Part of a small language model's weights.
Size: 13 layers, width 256, 13.4M parameters.
Architecture: LayerNorm before each block, rotary positions, no biases in attention or MLP, untied embeddings.
Training: a variant of SOAP for these matrices, 493M tokens.
Each number is 500 + 25 x the weight over its row's rms, rounded and kept within 0 to 999. Layers, rows and columns count from 0. Numbers have three digits each. The size before them is the row's rms in percent of the matrix's.

# q: layer 9 attention query, 512x256, rms 0.0806, rows 100-120,228-248,355-375,483-503, columns 0-127
# k: layer 9 attention key, 128x256, rms 0.0864, rows 99-119, columns 0-127
q355 064:531494492504541508461495488510492511560531467523487460475451505449499478554504526465502480529510468529511487516524550490529486515549475483493502476521504495518493520497558544479523447477472517475499509489526483467506492469490516472459542454467491490517476491504515499484501492509483502455537482522473516461538524494511463523496470479503540464497413521508506503473488482485500521492508
q483 134:481517544475476476504467435501509511480539464513507536516489516476512481531516479502500527529482501501541462490493515536482502507459502484529500558492534504508491525528476503510482523503471494485524507557521492485506512511501513493451506462508467450542497540497507559492482549507520528477508544550469475539542508541499507475528501525492522468543526507543524494501546497472521529521547
k99 138:455452457498498509492494488534506486494503486483529489495505486526470487457468519523508505516495505475537522497470488524493504486476498525520512502529489473507473510490496469486537498487501513488490457521503521499548517472534524495477510520505452494482461474484517498501508511496407516449509525484498466481516473457450502462544494534535494492515555493532482500499468503457477498513505
q100 079:454534514528519491507487518479469506481482482532490501487549492464521563503503514478525519501503505526476520476508499516516483530495500511514478515473478483525503502512533486526494482464504527444466467472430528460491500517531494463501501491498475526477471517506455492495530498470530514539508464554521478497478528515519490493491497520496506522489456504519496501538485493470492518496509
q228 161:526541471501507502493469510500485535468472556505459486482504470476503506480460502519507444485506492511485513511487467459485490496493451503521515476523464531533489497512497534482524463491517462482535466504479544451455539496494509481477488515456469490474471467566462475483459480482509485457478484469472462517505522524481468480496490517507504484517482485523509445490486504493508505543502
q356 068:484490533502505508505515472524493507512536471502526508483518510511493543525532491458465514469490503539519474475485517498464486488470508485494493494482480517525435487501493499538484505456524503494503473527472494499470475493461490526490514486493484473456459481523507503495492474531552506484479476466555472475468497482488481514482474496506496547516534508471473543519513515465500462479456
q484 124:533558490514526503514488518527466547466485525493479486491499474478523515458473514523516456480497515525486514525487479502512486487504459495535516501505463550564484524490475510510535465472520503484540468520478523466465483442491493453494491521463486498505475480548476501493513487503509492479451486507478473500525525532520465474500499516500524511496476508519526452485482493480494499549484
k100 134:530498487521533490506492479521479535500529528454526500518497504471496455501477508509514488489499439489482470495489495504494486490493486563530523503453513452493528513481529453483505473489491518510493484484510552486468535479515529473525556502508478523490472533506518499507519488517534462482468491461467503536485541492484504514457456518508457436481523464482492463515483476488542511507531
q101 067:510512489527504492465496480470483542506488477534505526536469559546498469502495475495512497485516458494473521508500516469467487526525460503454532470514496523495504502496495512490485496518508529512490466437489494506492500478515493481478489524518528465505473535482477484495485525527509525526475487481488490486539470522496498502512504526516506489487495511493484493503481577496535505517540
q229 172:512517513493547542495498470512498536514461462524427492529468517522575488507470508516496469523487500513468546501514527475428521531531495460500508505531540474463471473483498537505541505480447474506460485446539495557482513528513472499467512501486473481516500498498507476500509473441497537525506485508457534496549536494542478465491504508475497466490513505513474498462503512483532496520497
q357 058:500521448502520513488443504484553486504467477482468463526495496501519429514494499512513501487468451531505459529517493474500514523494501487500529526503563481507485473532539506496500541500530531552529502511484515490499505497516520507462469487504487465497450515518513493508507516516492500523468463525473490521491492506534505477512525526521477508529469500485511507507559499515523515517537
q485 135:510520510490556550497490480515489534516472461519438470528451522520561479512473519504514481534492514516473558497524510477415509512522483455476483480504541502473494486492503541496527507478446450524479494440526476530490515495522461490456492495467487485509514512495498471496518486444502548536485489503454516514540523516514478461482494503490511458509519509502460500478492519490507484513491
k101 140:480477492479559503522486483512495488515504461537444520523500508493496504488490551491478456490440488503547533499492430508455477478448453469501489490541517458463491468498457480450506495477497466485475467461493486503485528496535470501461486487487491511501518507486516477497542501498502483474476479506463502486549505520493500487479507483484493502451493481494483504489520503520498534467510
q102 073:521498504484457545533545459499471446518510488483496496525506508500503531489476534488503492511488511487491511512549530505472523476496524514491436466506518537488472472504501495508529479509528506464515502503506503513512493482495521476509493500528507484472530504552480485548495521533457506463488460528458487523486470531522514506530518500493484514520510478502514459495475510467478493535511
q230 169:458491463513494513520505473522493469443461528520479470473496520459449483483503543453492487528428521509482516469491503476496500507466453507518443489486537499531497571499499468512506484475551462510499513494507493494489480516550484454523506467514493537536508502471496497496471458492483499496489506520507506530492490524516526523511544472480424530506500476537511563464507518494517494503472
q358 064:488465504488484510463514522483492460466467486489472496484459524500498466519501534527544479500503501466490476421482487496500478502488498552497503523539494480481507485470517477491498532520462501489509486494490468468488518558511468514487498464497464513537479530541473500494448464512477536483487486569508516505515474462449490484465527492456530497482520463493468464484486493554542497478509
q486 131:483493466524489500511517498524482491463504500506490476461496508481471480500477536458494479516446533519485502444505502462489505503467451511500451471478525521515476567510494466500499477449513471500506514478497468511496490525544487446505502481543481527522502514493490503488441472515491489512483499527512519503488502508532526513541524497495423525504513467522498566462490514481494504507490
k102 136:498507506529496517560496543512533471492506503528499500505504528494474496504505522492541515499524515531485511499503505511535493526515507521498476512522534486512499537539462442498494553491540512495529514493531474508506476486512462501496481508517502538540501543497532540464466514485489499495548491496517506520506513475514499500539472487518464496454499503470481497489492520473509476501525
q103 064:573507501491452499533531535527533488533486475502455468504490482460471498491460494487509478497492532496472527520497500525492486477484513496448466510466568527498455490524476503471491471499495547481485485520486505462501487485471529474514487482472504494506487506520482479516525526486502507526495493482483474478492487493472481477471488515517479504452489475464508443542483489546500509524521
q231 180:489513474466472515509511527505496517521504518479527466479490511487503502504509424468496514490504487469468460485518486527484506483527504528428484504493515486508502529486509508518518472472507528450453466513516484504442500501514445472526468490493477451516463492517502496471510513525515531514482523446494455507491470449459506510503524497527443469490501466492447448498511497507483514433514
q359 061:496470457510507535486513513504543489446486493481498514461532485500421545486488499508536490466486470431495481454506497517509470491500511499512476504503516484482494460511473508518484494489485485462529486469528479487493504510515506513498505514473432479487438563503527476479522458488514472512520518494456499505471466503527471497483490488489440499546506499499474487464495487470472515491465
q487 137:481500481473500518498510506487502497517501498465514467471482509483482488512511438467486507490503491477473468463484473527485507475511497533428492496502511517491503526507534495514510462484502533463457457510519475486444505519512443464508442489486477450512469506528492516477495498512521525502494529453479444502496468460446501491510503521526461468471494451490478430513509497503488517444525
k103 140:486486487484556471530495527514505502488513494473506461533482502506525521516521462512484552450464468488454482517496477522462499512511464543539527521522516537476506525479487546548481483523495485484510458507531479488505527525529505507505492485538556510537459555517478504463538511516509510472495514509484519519491450482555492534533532503517500537509489504485494473508543482544535510491476
q104 070:520526487519512504504548468496512516445531469496507506467518498522474541519442502475499515495493477474482496535510490497482491473492504482485548459493467472524509517515508515506521503534490478473503453503494469527449560496521482512466480541512473496511482502484509503513486485484478500489465459509551544485517472494502505537456504496484481549487503497472486477474506472495496479511537
q232 165:473514494519512506479525483503469501523532503499543519482470460525504492488498512489503517486517430502519514518518520467509519481509500516501527519503498496544503431475496473500533494514516509494557499486498491513506525505538505488525505481496538500487483495496504479519507489514554481554429518515503483512499498484463546533509480510493481496499529553502531467488518540488491534503492
q360 079:495484509496444485484481500451550494489527495486449483531493526481467468437479503523513483492521457502482503490529488504468469469515487514513476486547483487511487499467472495497511523494496468504499509484471459490446456497480519458469490469502481507526513477491502503460462485520518504494473464501490505510470440454499512503454487492469519487459500454486478473482501502487509519518543
q488 136:453512498492493529494525485490491534553519510511553529496464461517517488471488501492493520501524450514522500519514515479517547496485511536493533497506497496540503470497509498522493502512522504485530510478475495509475513507550495495512510490492557519488508480485528493485529498546548495557443516524484483518487494496481539532505484535488489501493532544525518481479512546496504518517512
k104 135:512498557521455489447519477494493500538521490531459488522454464488502461514464510526498530517503505479535484525526512469527538448442495500507523527512531486464505493498490471552473479509485508507537507524512488554516543546497472507545498492470512510480479542453501514510509517475512467492440537506459522520530477524535494506559504534537508472480503534505529483495496539513485508471504
q105 069:441509487502498499501486524501465439481472527495504502485460458480500499527492520495522483448509500514472478472547490532486508463493500546449481507492461505496526484463530486505504528486494498521515459488481536507520507507510481491465508483494516472514492509489471480565507491539460471473505500516504519464511520492466506475481480426482490510495504440492557464494478470528468508525470
q233 174:463558525514504519484474498479505481514490502493518446448559486525495535487517508487474446483510531476511482540508506489525516513505493488481491568520526520513490454496535504542469528488554501473470506497509496501491515528509535514501490500568522504493527549514528491500498488507504499506515507487483494534511488506486488519489472483484508553519498527505483502456493500532526477455475
q361 050:480468501501516475479484519544527508501475492523526531530499505502474511488514499479494512514505516505489500501505568473501508507485468481467477531506529510497521497491519511497526479510512472529516553485499509492483498529529467539479494481519510483525505519495469515510536483450465537461500481502463517504485487527472502504463504466520545485533517466499525497509478486486460546443508
q489 136:473552495538500504487486492479504487494502504500475464438548488526475519485529494476474446481501516465522486533492494467522524505505511481465498529536522506493482493501503497516514538483530504460479483487522484501491505547504531507507499499553527475511527528507539483511513483483495497492512495508476499530497479517490507518467474499489495534520496534479500478453474502504508480454493
k105 139:502512512478493507488499533506511437490516482479525510525505483516510551486484449471525497516501479460454509470527484481502499487526497488484506510531509535561499499522512492490490489490488496492488487480487485530516513485501504535502496493544474480555496480473477549496477472525515511509499521457532449532482534494505475553469501514465506500496507500486487477443527527517522482481494
q106 076:463514536538535523530513475467499455499472519495481536512474460559523522506473443552505493512453501545489503464487493490483467472526501520472480512501505496459475468512467518485473470532528469500485528516439472538485490541458530519494500516508514483518466484489515519512478489494481513502483474473557547503493451465506534486508490523471465506493498485487470516522522491494536543497494
q234 174:515504507575519536514483477521522477495491481562544522532490528517483520479508511541506522531507526523504511447474473511468497519494469511505524498518495521503496481512502493520502488496538516518492479474510518530510483493496521510509478504503561472499462495506503544448509485452487505528506516505471459536491510510508507487471488522490490504531517469492499508483517445512519482509547
q362 063:496458500457459536451475468459501504516489486490455489493486482482456499456494512529469498528529505485503487503465478522500472493521475476512459475488522490535534502481490476456512523495485469507463520496494473481505461457476501495519467479498479461492490492450514474495508474488486539452513517548481457479511472460486443484450446436502520450495482495477503488474501554527498536507488
q490 126:489497502562530495514488474512503479489496493549537534520485537497490540459514516493514502507496511529512490458483474503481462549473470527490504492506509506500522481490526488529494494495527508502480492479510498543515480489499525509488492518512557475474485510491504538444522508432465521550485520484463488523471514515497523499450487525482476507526504480508525509507513458508537494494546
k106 136:532520478526508490482483524513484529429478488543533466539530506472509479508509503454516517514493549510503519499485493511442484509471488524509539499476494493512493537463506526526471523482501495524492534516495555530485531499553487494484478511505505485487524492527485489441505501477486513538501498487442515512513516515475506497464460522481514535488497489498543523563534499505484503515550
q107 072:478489536463511505517481470475456511487506507457461489426512539515503529542497530511532522434492540473489518476508549468445512484483550481479516484483487491493501508516448460535522467471508507440488496538470487497506472493528491481484485446521498475535487492523480495505508508524486458518468481520506488490465500574455492522523479481517492464509494501510495552506541512484500497495502
q235 170:515478491519474476468489500459508507527499504499517488449518479515511521532555529448530500436518453521517499488475515481494477472508526491456534511493523471480482479511470486489513504482499484480515502500473489486509449491462482517495466499522473474551537527511503517549502490510456495502507505508495504492491514493537534480521523466501483463516536524504497505521492472471508540499486
q363 058:456462505480483522504492515491492509523466516535499469494505470501522469501479459507482453498502500433494504503454481531512496467486479516473527490481543513466459462457513485476480461485482480523514476489485472492505505526477459493477498520508517490434499487469471495475503484524467508492494521468508494502468475548451504450478483468451459506515505478492492491524490512508505460501477
q491 138:507500497539482473487515492475512509506486523496510487438511466528517513529560524461539502459521459523507513484469496483498465470506526498457504516508541454492495488482466490483522494493510490498493494503479483510506443474466496500503443501523444464555506496508488482569529462515467501497479514508522505492470507497547519476526534463502490492502524525481513497510483480469505535512493
k107 141:457477490495472505503477475517509482481504490527460503526468562538490479525534505516487472494528502502506472494543445486485474500517505498496511462509520535481490503454495492530531495501527474472508474482481498553536496504461509527506444475489487522529513473480507451552519472463507526487486493511497477498525482469528484500497499473461557517499495466467516501504483493490473537522515
q108 068:534488534513487516462502530485489498547497526510486547474496492533434588501476507473498444497491467519485501485494494508484482494515518536491532528492475480479496504576509512499500528478511500496508507495501497488523495506523563487429468488492499505497485507445524526471497469528493467481518482491522547467526514492462481489473451497500500518491467501494516497515516472494515534497541
q236 168:559508518521521544503496505499479536484508489483513507477499493541501504473497538490448487530490495497479509536452490535469515469475488517516470519528489519505485525534459523515498490493460508505483511514518581534516499454511494462468511515463452466533551510508516531534520503488497504508501495528485532511470517487537499498478515527464494484522490501491460510478521472538487522455534
q364 065:533487516517501580544498460498543545519584508513493514482517538479468516476516510477487531552470488516504520551506516528520514536528519485495494514517479510532497461561520578509547503461509511493496494504510513502529503545497495479520513567544481513531514483535486519501563512520512523522464490480520528540530479503509502512519504502505501508473489501486518501544493505503499500536530
q492 128:551476502541536514493486488484471532476495485481504483499526491529496500480497527465464489534469491495476530537470500536458507441463499491539480528515499530496472526519454533482488481497466521480502508519511563500526496438497471463473506499453431466510552499490502529523518514476492505505488491537496552503481522478533498507480508533467478482539475513500468509501503452513507512443530
k108 138:506492455518509550518480512513514511468498500532523498498495522520508541477488488481503513550508497514516448548489503482524534469488490557529514516531511515511560516482494514537491519503465508456516486481495504519492491458498518483520506460449515510481490491510501483513517507515463535510496501469515560479510518467508505531467502516472504533518491489503486510493477466482498496523505
q109 074:526495495490524477481523510490513481451529497437473486476518509503495519524527543471458514509513510444524499535458501548498546445479525519487492496486485527534467506471486491496501475482519484494506453485516514521487487486517488521521516508515469511441521504485437487501497504454464475525454514528490463492507480515480554513521524502493498458507522510511505467512475505532462463512558
q237 182:555456521500475496478447455456444511468475455476498502470451495471513468494494501464488494501469458510498501477534486464488506486460451505521498485478484513524462477491500477491473550493556508476444482482489511516482504481470500505508503484508458439514530506487496507477477522464496487500445470550500465457497479531512488487502453510501506433514500474463497489465480465501468521471495
q365 057:485489479502517498481494553526490459512470495481472498489495489514456539502505499496486503522571479516548479518511536507500503524487506486542535491481498514481510476488459499574444506543491524465521494482493504495546474535514499516471512482491493498498513502502532480462494453515515528483496519489455471525493506492493505502489527465458468479503480474525495468502459538530531531513514
q493 145:530465511512485485474462474455456521462475471488480499459467483486500474483509486463476497492463448519497479482547516459500508469476441509501495508477484511508466471505507482475468556498570505464461463472497503528469520486463494497517496461505465458500532512490486507473455528454490512480457482551502459471504484534521495479501472518496525437498508468456494469461469449486478499470505
k109 141:515534473498471512494430483507483495507499508529529512502482482502492553533515517535476521486462535535486480507497490477483504476493509517492505501547513541521491491528530475466482510524510513516474507487497503527442543506450502499478498490484516469507491440536543482520548516486527495475489461533485520464528522526537490492449513546500491479515510519508493511474519488500490514503512
q110 078:523484495500458537500513497478482477488501493518480512538482511499518473460467490519499451490443478532534497474508481496480463520542462515460520505524493502480465499528558469479475496516503521508488511555496471492517483513508494504539498476505505499462482460489536505516496472523497476481519511533481520478462524460491520511525485457492451556535546504519509527507507539542562502480528
q238 177:475544514512481493530472474509519495495544498531478515507510508506506536509479546459548542512505561480515497482500451465526460526487486478509480522502515483478518488496551535515516510497487483515480474475488509490498522520473451493560528519494521486490521512512470443469473545506524476470463471522483466467527515523479496487494479501506490502556492507506490463519511495487464503489541
q366 064:550502543497517493493486468533502489469477492490526533530490472533503503511527495520492532487527524472493490507493529536474502506514544552480522495518543531503478485476496511550471507485503458553480524505532499513517513524508494528512556462518542451488507528541501490498457487491497548486520514527505480501489508508470509495525528481496461499485526516519491513505493537497491492520464
q494 133:491546505511480503516479487526519477470537486532489509516519510508505507488482542470560553518501560490501517519508452471544465540521486464515482524521518472478504478502553515508508486478482500504486470459491506507486505519468456469571502515523538482487514530513486470479480535499525473473457465517468473477518499533483483461488481497483493506553500514510482471507502482466466502484523
k110 136:505499505465463501492511519557509512506539496521512485468510454518475512530497483445487492500476517546498522535448460518537506478444522440475494531494485449507503532522533523533515481502508507582536510551497544490495514495502519525506481533489538494445537533532517484473509528438482479489469514511496488501490497509496525501500496503485525511506463461491537473504512514548508459500478
q111 067:440506472488477458492515508503545481529500483476516494473475529498477505533500533470529482479471501479483500472498466493499507534554539510523515496498512495520507456544530495519520488499533512489488463514477491528512474482500519552507480522510479505465493541532520506532441490467481488497467518501533523548505496519527532504481560501488485485471497473476485462479493488494533485515521
q239 173:503538517458512505407522536511481483521496524469516473500532522535521494525496509511428488466480537489459512534495488538488526496526527478513534498494505514478514501409481519516512507488507522489511521525486520480511471451504471532523509542497470507490463492495484469499496487490486524525525499498485527537492506527511479509479514507532533500496483467480541485516483522477523529502493
q367 060:511504478489501482474438560513475485497487482469511506486493481513470507510538547487448523476463566510504468457482513526488498536498520505466512476528510495478505478499474510519504475440479493506528477502493494504467481498507503527499512519480506505466515514514496507484469478462472491504560527472447509479513520532515520476521494497504485482475472541501501481449500503496479536502468
q495 139:520537475445504488445517540505501468508487521464517470488538502510536501540525499518436474468512518479440548527499506541491512497529505466497499485467514511469497457439463495500487466477529509483498492502484527482532484462505465519513516526495465501467440464504503457534466470466484509528542479487483514526473498513494474477498493489519520502475472479494522478519475515481512519498489
k111 137:514507515453539490468524497437506499493470534444503538508453518524495474538482504455495494490517495518508491511487534469489511485502536520549502530468479519475494512505464510497489485466455528478527506453492524473547455496526524511539499479528467508482473482505495490513534488502491504506494520477460481509454528457509501518499504518534536478518500506470544495497506530474464494498517
q112 073:555494498516492479494533501511517524477475510485483499478505462496501534486476516503496504490501485501518547509490511517532481516507453521475468511477541504567459465504440518493492471513471493554529523534486499465485472459494528495495507481514502524465496495472455485464519491518467498501512541500470463500469501465503488471491472480484502518521511498517496494489486499493488488516483
q240 176:505470487476463491550493502492487474539505506454468498477485505533483477501442516456547503481528516447462519497490502456523552506460514496502469537494490494512471493512511493501491500524454499517495532460505513512554510497488428469488478447500552472493498497498469567505499478493487471503509486513474506533496516466528502501487491473496464476523538492479506519530506511500480485495544
q368 056:502542483512464529522536510516489462465505532478514517541483472492523501464470520487498498511527498485514484498491514496494518485462481485511545474481484531507500455465513456518478478534525459478494462514463463480558516488476509501480519483470495535463461471524556505506462530520497501507478501523498481508540498513504532487459515543501477512454452501456491464488497487433485510489489
q496 140:490507485477466488533472508508496439537504518469476509489487504524495489485462510470547504477531498453451516480483486443544547506446516501520482550493495489535491494511502488514472478519455488494487539474498522528562509530483458462490505432496531477491491495500489551501500507498494488495520502507481501539500513483522513504484512453498471486526534490456509523510502513502470495498525
k112 146:488502494477467506533494485455509491473502490442490559478530478490492494509481493479530471505488476487457540495478513473528557490496526494471436508479513508474484520486486473510481515484492454527518517517497463502522530486531477571504468487492536433521546537524470535486499486498530495513509493530510499439520487460509522508512493472487545508484514490513476485532527472472501484515538
q113 064:530439536484463488484485484510496521500522502493494531492487487507495553504512541513487508491448545509492514512527436490515536518447534475543551516475489497517533482549533494484477534555517493530523479496495511542532514524527515451530481523474486504505515486459567498514467512515473510545470501526489509482478499495500525520471500481520529488488473492483498490513474463533509537508499
q241 167:502490490511478544454480502479492489499546509530448526480476472451526541531522502515525489528509500540500524509476463488484492525515522515470541476504470519495509503514533510504442523517520531517514542537519503539528506502482464463487485492510483493573474503465458543514454494472521518525519533482421523534451520529534532502475508534472515526517507535484530499443480503473519512483490
q369 059:468476502455534500457459467480531520463508478458548538514523458510458517523514546521490504470523507522476489491503481536476515527450504520499536505478523484533500480496472505500475489486495490539512535548485491502462480537554475519538482496466505503490502483506504473494559448457477530476520495493491449521473489469488457477520554451541470490516529483512515533448514526513491507498471
q497 138:485491484512499543442479491485487490493539507524470517478480484471517544521536497516534494530534510525498541510475462501453490524513547482470555488498503540503526501510535483526449516504516517504518516525508494532529506519492463449492490516512488495540465492435451553505442504464499516514518501492419518524449522528513534498482512525465517527494536511513526507439482529472519524498481
k113 140:509484467518497489486499476522498451493527537481461485494468544439490528494469468463531558474493480520515510502447465479479465473500503477500489578517536521468522530483497478522485532564463489472519498488488504527500494529503505442452495521466465500500526497465500506528506470489488490525520526528498480471521479520535475491479506514550511520523485494510524436486448542496510507500474
q114 073:528468500519517548510488476475496498519507470496488476521531519511498504476468508522522506470504488539418519471527519518516465522482520521507465501561509513494471479494473519473478522499496491502493529485502471530489510526461548465541510485508489495494502513506525520521499552506494524539534445482517496519458480499483504488540559529517541474463488507477497508479465503501538483521502
q242 182:521480527485529484506483532526479533533517486538515522500487512519506483458522474513499532450552499504497498513476513528522516526499455518520490542522475520467503517518501506520468505540507504503525535523480464515502501518483511536514519486491499471493471555488528497466471516492483535511484524527501543526527494456510495503515492509507540485472511492477506512471516515500476484491517
q370 057:535482515487482551493476448477478527474472500472527491488499458508484518526477476522459433457510507483480463483501496529507478508472476526487503484536485521489480482507507500494485455526497475491463525504493498497483513550476485486503515514475488481503464519485515455454492484532488481476516463548506514493461485533492527475485517475488514490504497404512482536488527506503484509500513
q498 138:491486526455496482514473561493481523548527485524525529498492524523499499471509449495497527481529514491523493524494500543534511526501456528517522534509465526455525502502486522522455522535519496518526526522485463525478501496497514542520511496478483480478486527478539509479497521500482533513463529522516550502549497475510513521507492526525532506487509480456515511487491507486492492511506
k114 141:493503521508462519502492490471483517509499529493541498502490579502473496491513433496500499473524467499487494492513482500510522516456468496523512512546432485500508510504454519446509508535465502486464522498472481506497505467526500486545528475455531440500535517534510468452468494490505535514484497480550488507477545506478472460469459479534490497496514543530512538503521464490501535476475
q115 066:516514488509529477518511468468480463447557510475470535491490532530499485451480502493455517504484537501564475526497495500499492535506483497453489524489485484529503484486503499481502501518522478522505441509498499515488486472533503527517518485481508486490508537505488536515474497446477485529496528473505476475484487522486489480503527493458487501531526540475472495481467481504472440443494
q243 168:491557525511460510524483501481513488468495501537495528541523530496481525476497520477468458541533540501533503524500498508486531488515473474537489485527554482489538477476512490516505465543557506525497458545461475539514519499517480493495558483509516491493474523528548525523489522519500497515517550489469546464494437514502493537460535505457500455473465490511488505505520479551488482476507
q371 060:518475537488475502485498494449501464531501550481463489476494507505509513520482499508487512510497492497526554481512523462552472460520528468484489511503480531489520497486489479507469488541484494488484510441490503506511481478458502434501481516538570470492484495492481518568463491513483499524477487506529516496504501534525552524482512509478485523491506499529513464524520481521509442508491
q499 129:483564519525491524507469493482499500461518509515498531529524523502483535479483504480482460553498535507539520527487479506485522484497444480533472512496561503507550479462502481513514448554559500535504478544462469540507473493527487503506520483498502503500481522521524502549502481496482502507492539506487532479492422487508488522458552474437494453468467505482496493513505470526475527476500
k115 140:491494501518491462505510511458557495515524525516524466520493480513496514501491515455514508534496550531505501499476480545463504512489487507544515483540511489538558493525472508490499459539497508457480501535538494463498492547498466489480523480531509476517477518495512495477450518534492479580513525492531489526530515502531486500509526501516523478478518502503486492513535504523482481544482
q116 068:436531491462516533483517534491525519510501510497516543517542516526463511487512523466535493509500500558519505465521497519488538493505509459487518478511496491477511538434539542499492502509501548455476504526500532525468513515536490525545516508478469519477553501491485499542533463503497498487488502492495539535501451562499490482513509472480557470499503444536498505504497486473527486530572
q244 177:510505494516483531476493516534498450470442483459481468490501464541523522494489498525527464512490528545517524504527489536484533452484504493512480553518498486526492516532543534507493447487516517485505477489501482489478533549476481550507462554507505513466537475480496517471462484516484505501529470553502540505549528525526514475499509473468528548539476479521497517489515494491478506485518
q372 067:495529495504499526490489500479512493477481486499472483516511540472515464501495449536493556512485448484495475481515454454524493474517513496476468491517450488488521505528485529516506516495494523500464497507503455516461501499502477469510535501545510547527491499494518515547466484518492507539467462502494533513489498466493453461500487491464592468488505517490508501476442444537497481477510
q500 133:507514483491506532456491501507505460493452469479485468494487467549514516446491495511538476496486502533521502500504491526489540458493499494533491541503489510530466527529550532510486477475526515476510466472505505473475500521471507544492462527524511491461570485472503495480469479548498504495499489533504532535546516534513496484490493459483539562518471476518487515499536513509468503486529
k116 140:493484544513528494512551511526504510494468500493503505481482490521542465494495474486472502500473486568490517488550508517490475463472514453522473514477499496513456527535529489533520516484466534493513492512479478486455505503495522528487487534506535535494502447485510454502507469493492513506505499545566504464535532503475501548497486528536538523490527458510500479455483529493485523490488
q117 070:538481486472515483464499474490493508517506507494446482514500509538463511520464527461469496488505490502444483471481483498511522505477530535478495522494484532530466525496457494491492534534492490507478504480514473525529509521521479531532527505463479468452537530532474489517517506468512554537468487496486510505521476551502504507481527512493458516482503501518540489495477489489456502524554
q245 173:462540492502471466476507530509486520508552519484489472525504529538467526506512523519463437522499460519478454494480471539494463487505463470496535535548522515475498512520499498507485534505509507482505509483487477459536489512493475519467506469545498486493515501494486492474550509509506496460488483477502478498495471490508529499498530483453495541479494469520478496524491492510503453520565
q373 058:521489463507446519468498487466493523461473492508468488493458518484495464478476500546521489505521497521469518489463512516452517444528525497486467474493442457514535497508511490471502498502483511500472460470473479485508502504554530470507499505476488470524463527511530495491507528486510487512433449497518499494501491497499493504511478450484535466520479465481494489511546490489498480509531
q501 137:432519505515477479497504546500483535507541510506497461502501547514468537512517536529472471530511487504463457514484476556488498482503478472490552526551518539484505510532508487519468554514503499498527507469472481476511491498518495514476500478539524486490498499491482502464523512529527503455485494480489491493512484511494540483507521485469507531484520454513470504535503488513493459523573
k117 138:479502493510517490492509522497472499502479497458545521524507534491475478495503531513503477526495497496553467475470503461470516467546513464552453515502489505521508465523503478511467497481525491482521529508499481486490519495510514513482466514550493484493562492507497514475513493520477457502480540461439479467499526484518492465464508500532486544527483499511452499475493481504491467572511
q118 063:557482455513496504551510484506492437524499500512484466507515498472489523470528469483483515504498480471501466504462530485491459496481511498481507487470527507489480526510496480471490447434523507496533534476482531480491482472499500496447502507491507497505473447511457459513478504456520509497498463510569467502483516500511521501492476501515453502524514534473507501500501481508475466476480
q246 176:442492452498497499499519480503526518458565488499512535500500530480506490471458521513519459571496520517498484478482499485534494487525476497463500503498502527501452467468495538499455508468543520483462509506509528512493507483512530486538501517562484580530507520536495497500481517478479476533485511500460493512502489502526527510509443514462541487475497458487506484512518526502508510526459
q374 052:537521436510495503474487479468481494499469480469477475410474508489516466550489512469529491469462535487484477482484464485534467496514475550411516491469486518494505475511459506535458468513519450505496523511484501516499490494517500479466517485480459516484448474489487498507456537480502498503468510470490477429484497492480517517489512494474497511526494464454513513505510497481495531447509
q502 140:460501447481488470489530484508507525467573478507508542502503534486515476499459519523519480550502538530512486481492496490526494492523474528472509510486487531506455451453484541503470480491549510499450508501535516491492481452503538507526469500543480541520500497541504494513508487476481470552464504493477487489515491494547513527522444508454533522499493480474484468488485524494492513509457
k118 146:491497506477524479478457529537516495468548473517478517479514492489506489498460495521525518530467464527489498523458554464517506513418467484500502501489486496490480477536504532517476480490485481465487533491493492494506525496479486495484476470502465528538532440510430486491456468480478469542513523501473527499514460489523490488486468505483472450483527436459515489516514518471516501523458
q119 078:476501542481520551490485524487505543541503470546498503519502507497482472541520504498550518538491534509484543468510496509508525526547524459535486471538495520502481507521471473467452525452470520531485442530447496513459491472450508473508466491503489552489517492466461505482479520492444521502524497518513526489483506489521461505494512490519512509462467513511507518442475464503511533538517
q247 166:484515521468512540498511503510460526512509532551480514454485488526501520504526526477475528501514466513438483478496499528537501506483461482502517509497560499492524497464516504449514497465523472516486478494517498499513499513476540460517489534528542491482521522513530491488513472475463515517469509458548504456466487466521554455544550497502516486491523493484476500451495478485496476474484
q375 065:508529546507523503453499489517507483497530463514529567501512506550517546509523490485510546522478511519509517483528505488531495526480469510564472488497498495509525535468486540519528501485477501487504517516487526506470446463492513504515499472501503494474520511525533511503515477498566537490549511504471506487517496495474461449468532515508514487474499546496497517490511508489488490525509
q503 133:510510511472514544480501523533477531505532530542506505462503507508525513491541536462469517496506460499441506483480504528541502506473483509523541495514541476485522507471513504476515526464523496529487505494530510494517511498460527461507498538528583491473513503517543489492497479522459519512480508500547483466498485476553540490528540494501527490509516508499490517449506499493485510470487
k119 138:502519536441490480510474482502461534485521506520520471481502518493523531503529515472472487493513506469518494480510512512486521523478453463522531521508536507501519529510527487477495487479525500519524506520551498526502517515447500447466513479518528470514519485488540538561496495478488496512497489473525495489491490442502504514491527475479456475496497517500516487513509487548506519464502
q120 072:517498472477519518564502539519492518509518488499497516475485488488499487503536493517515520527477553507522499486452517470496509493514503502474487495487467524510503505508468497510487491478485536488458455492471484490535516456519481537514510560512510507474474496482500490545508455439500527484487494523479495515492515501547485493479501510481463477482529553526442524474503532509453470474500
q248 180:495531463463505458533502482504460482530464458521507507506490482515490506490500471502501481482498516481545471436463484503471519505482479447468464501504505483486513458533524477465500444497478481478516496481498453484505465502470488483481475514443503510482450485475492497514545483486443495491516499512472520484469495494473457509489486463441474475520532523481476497494465472454475457518498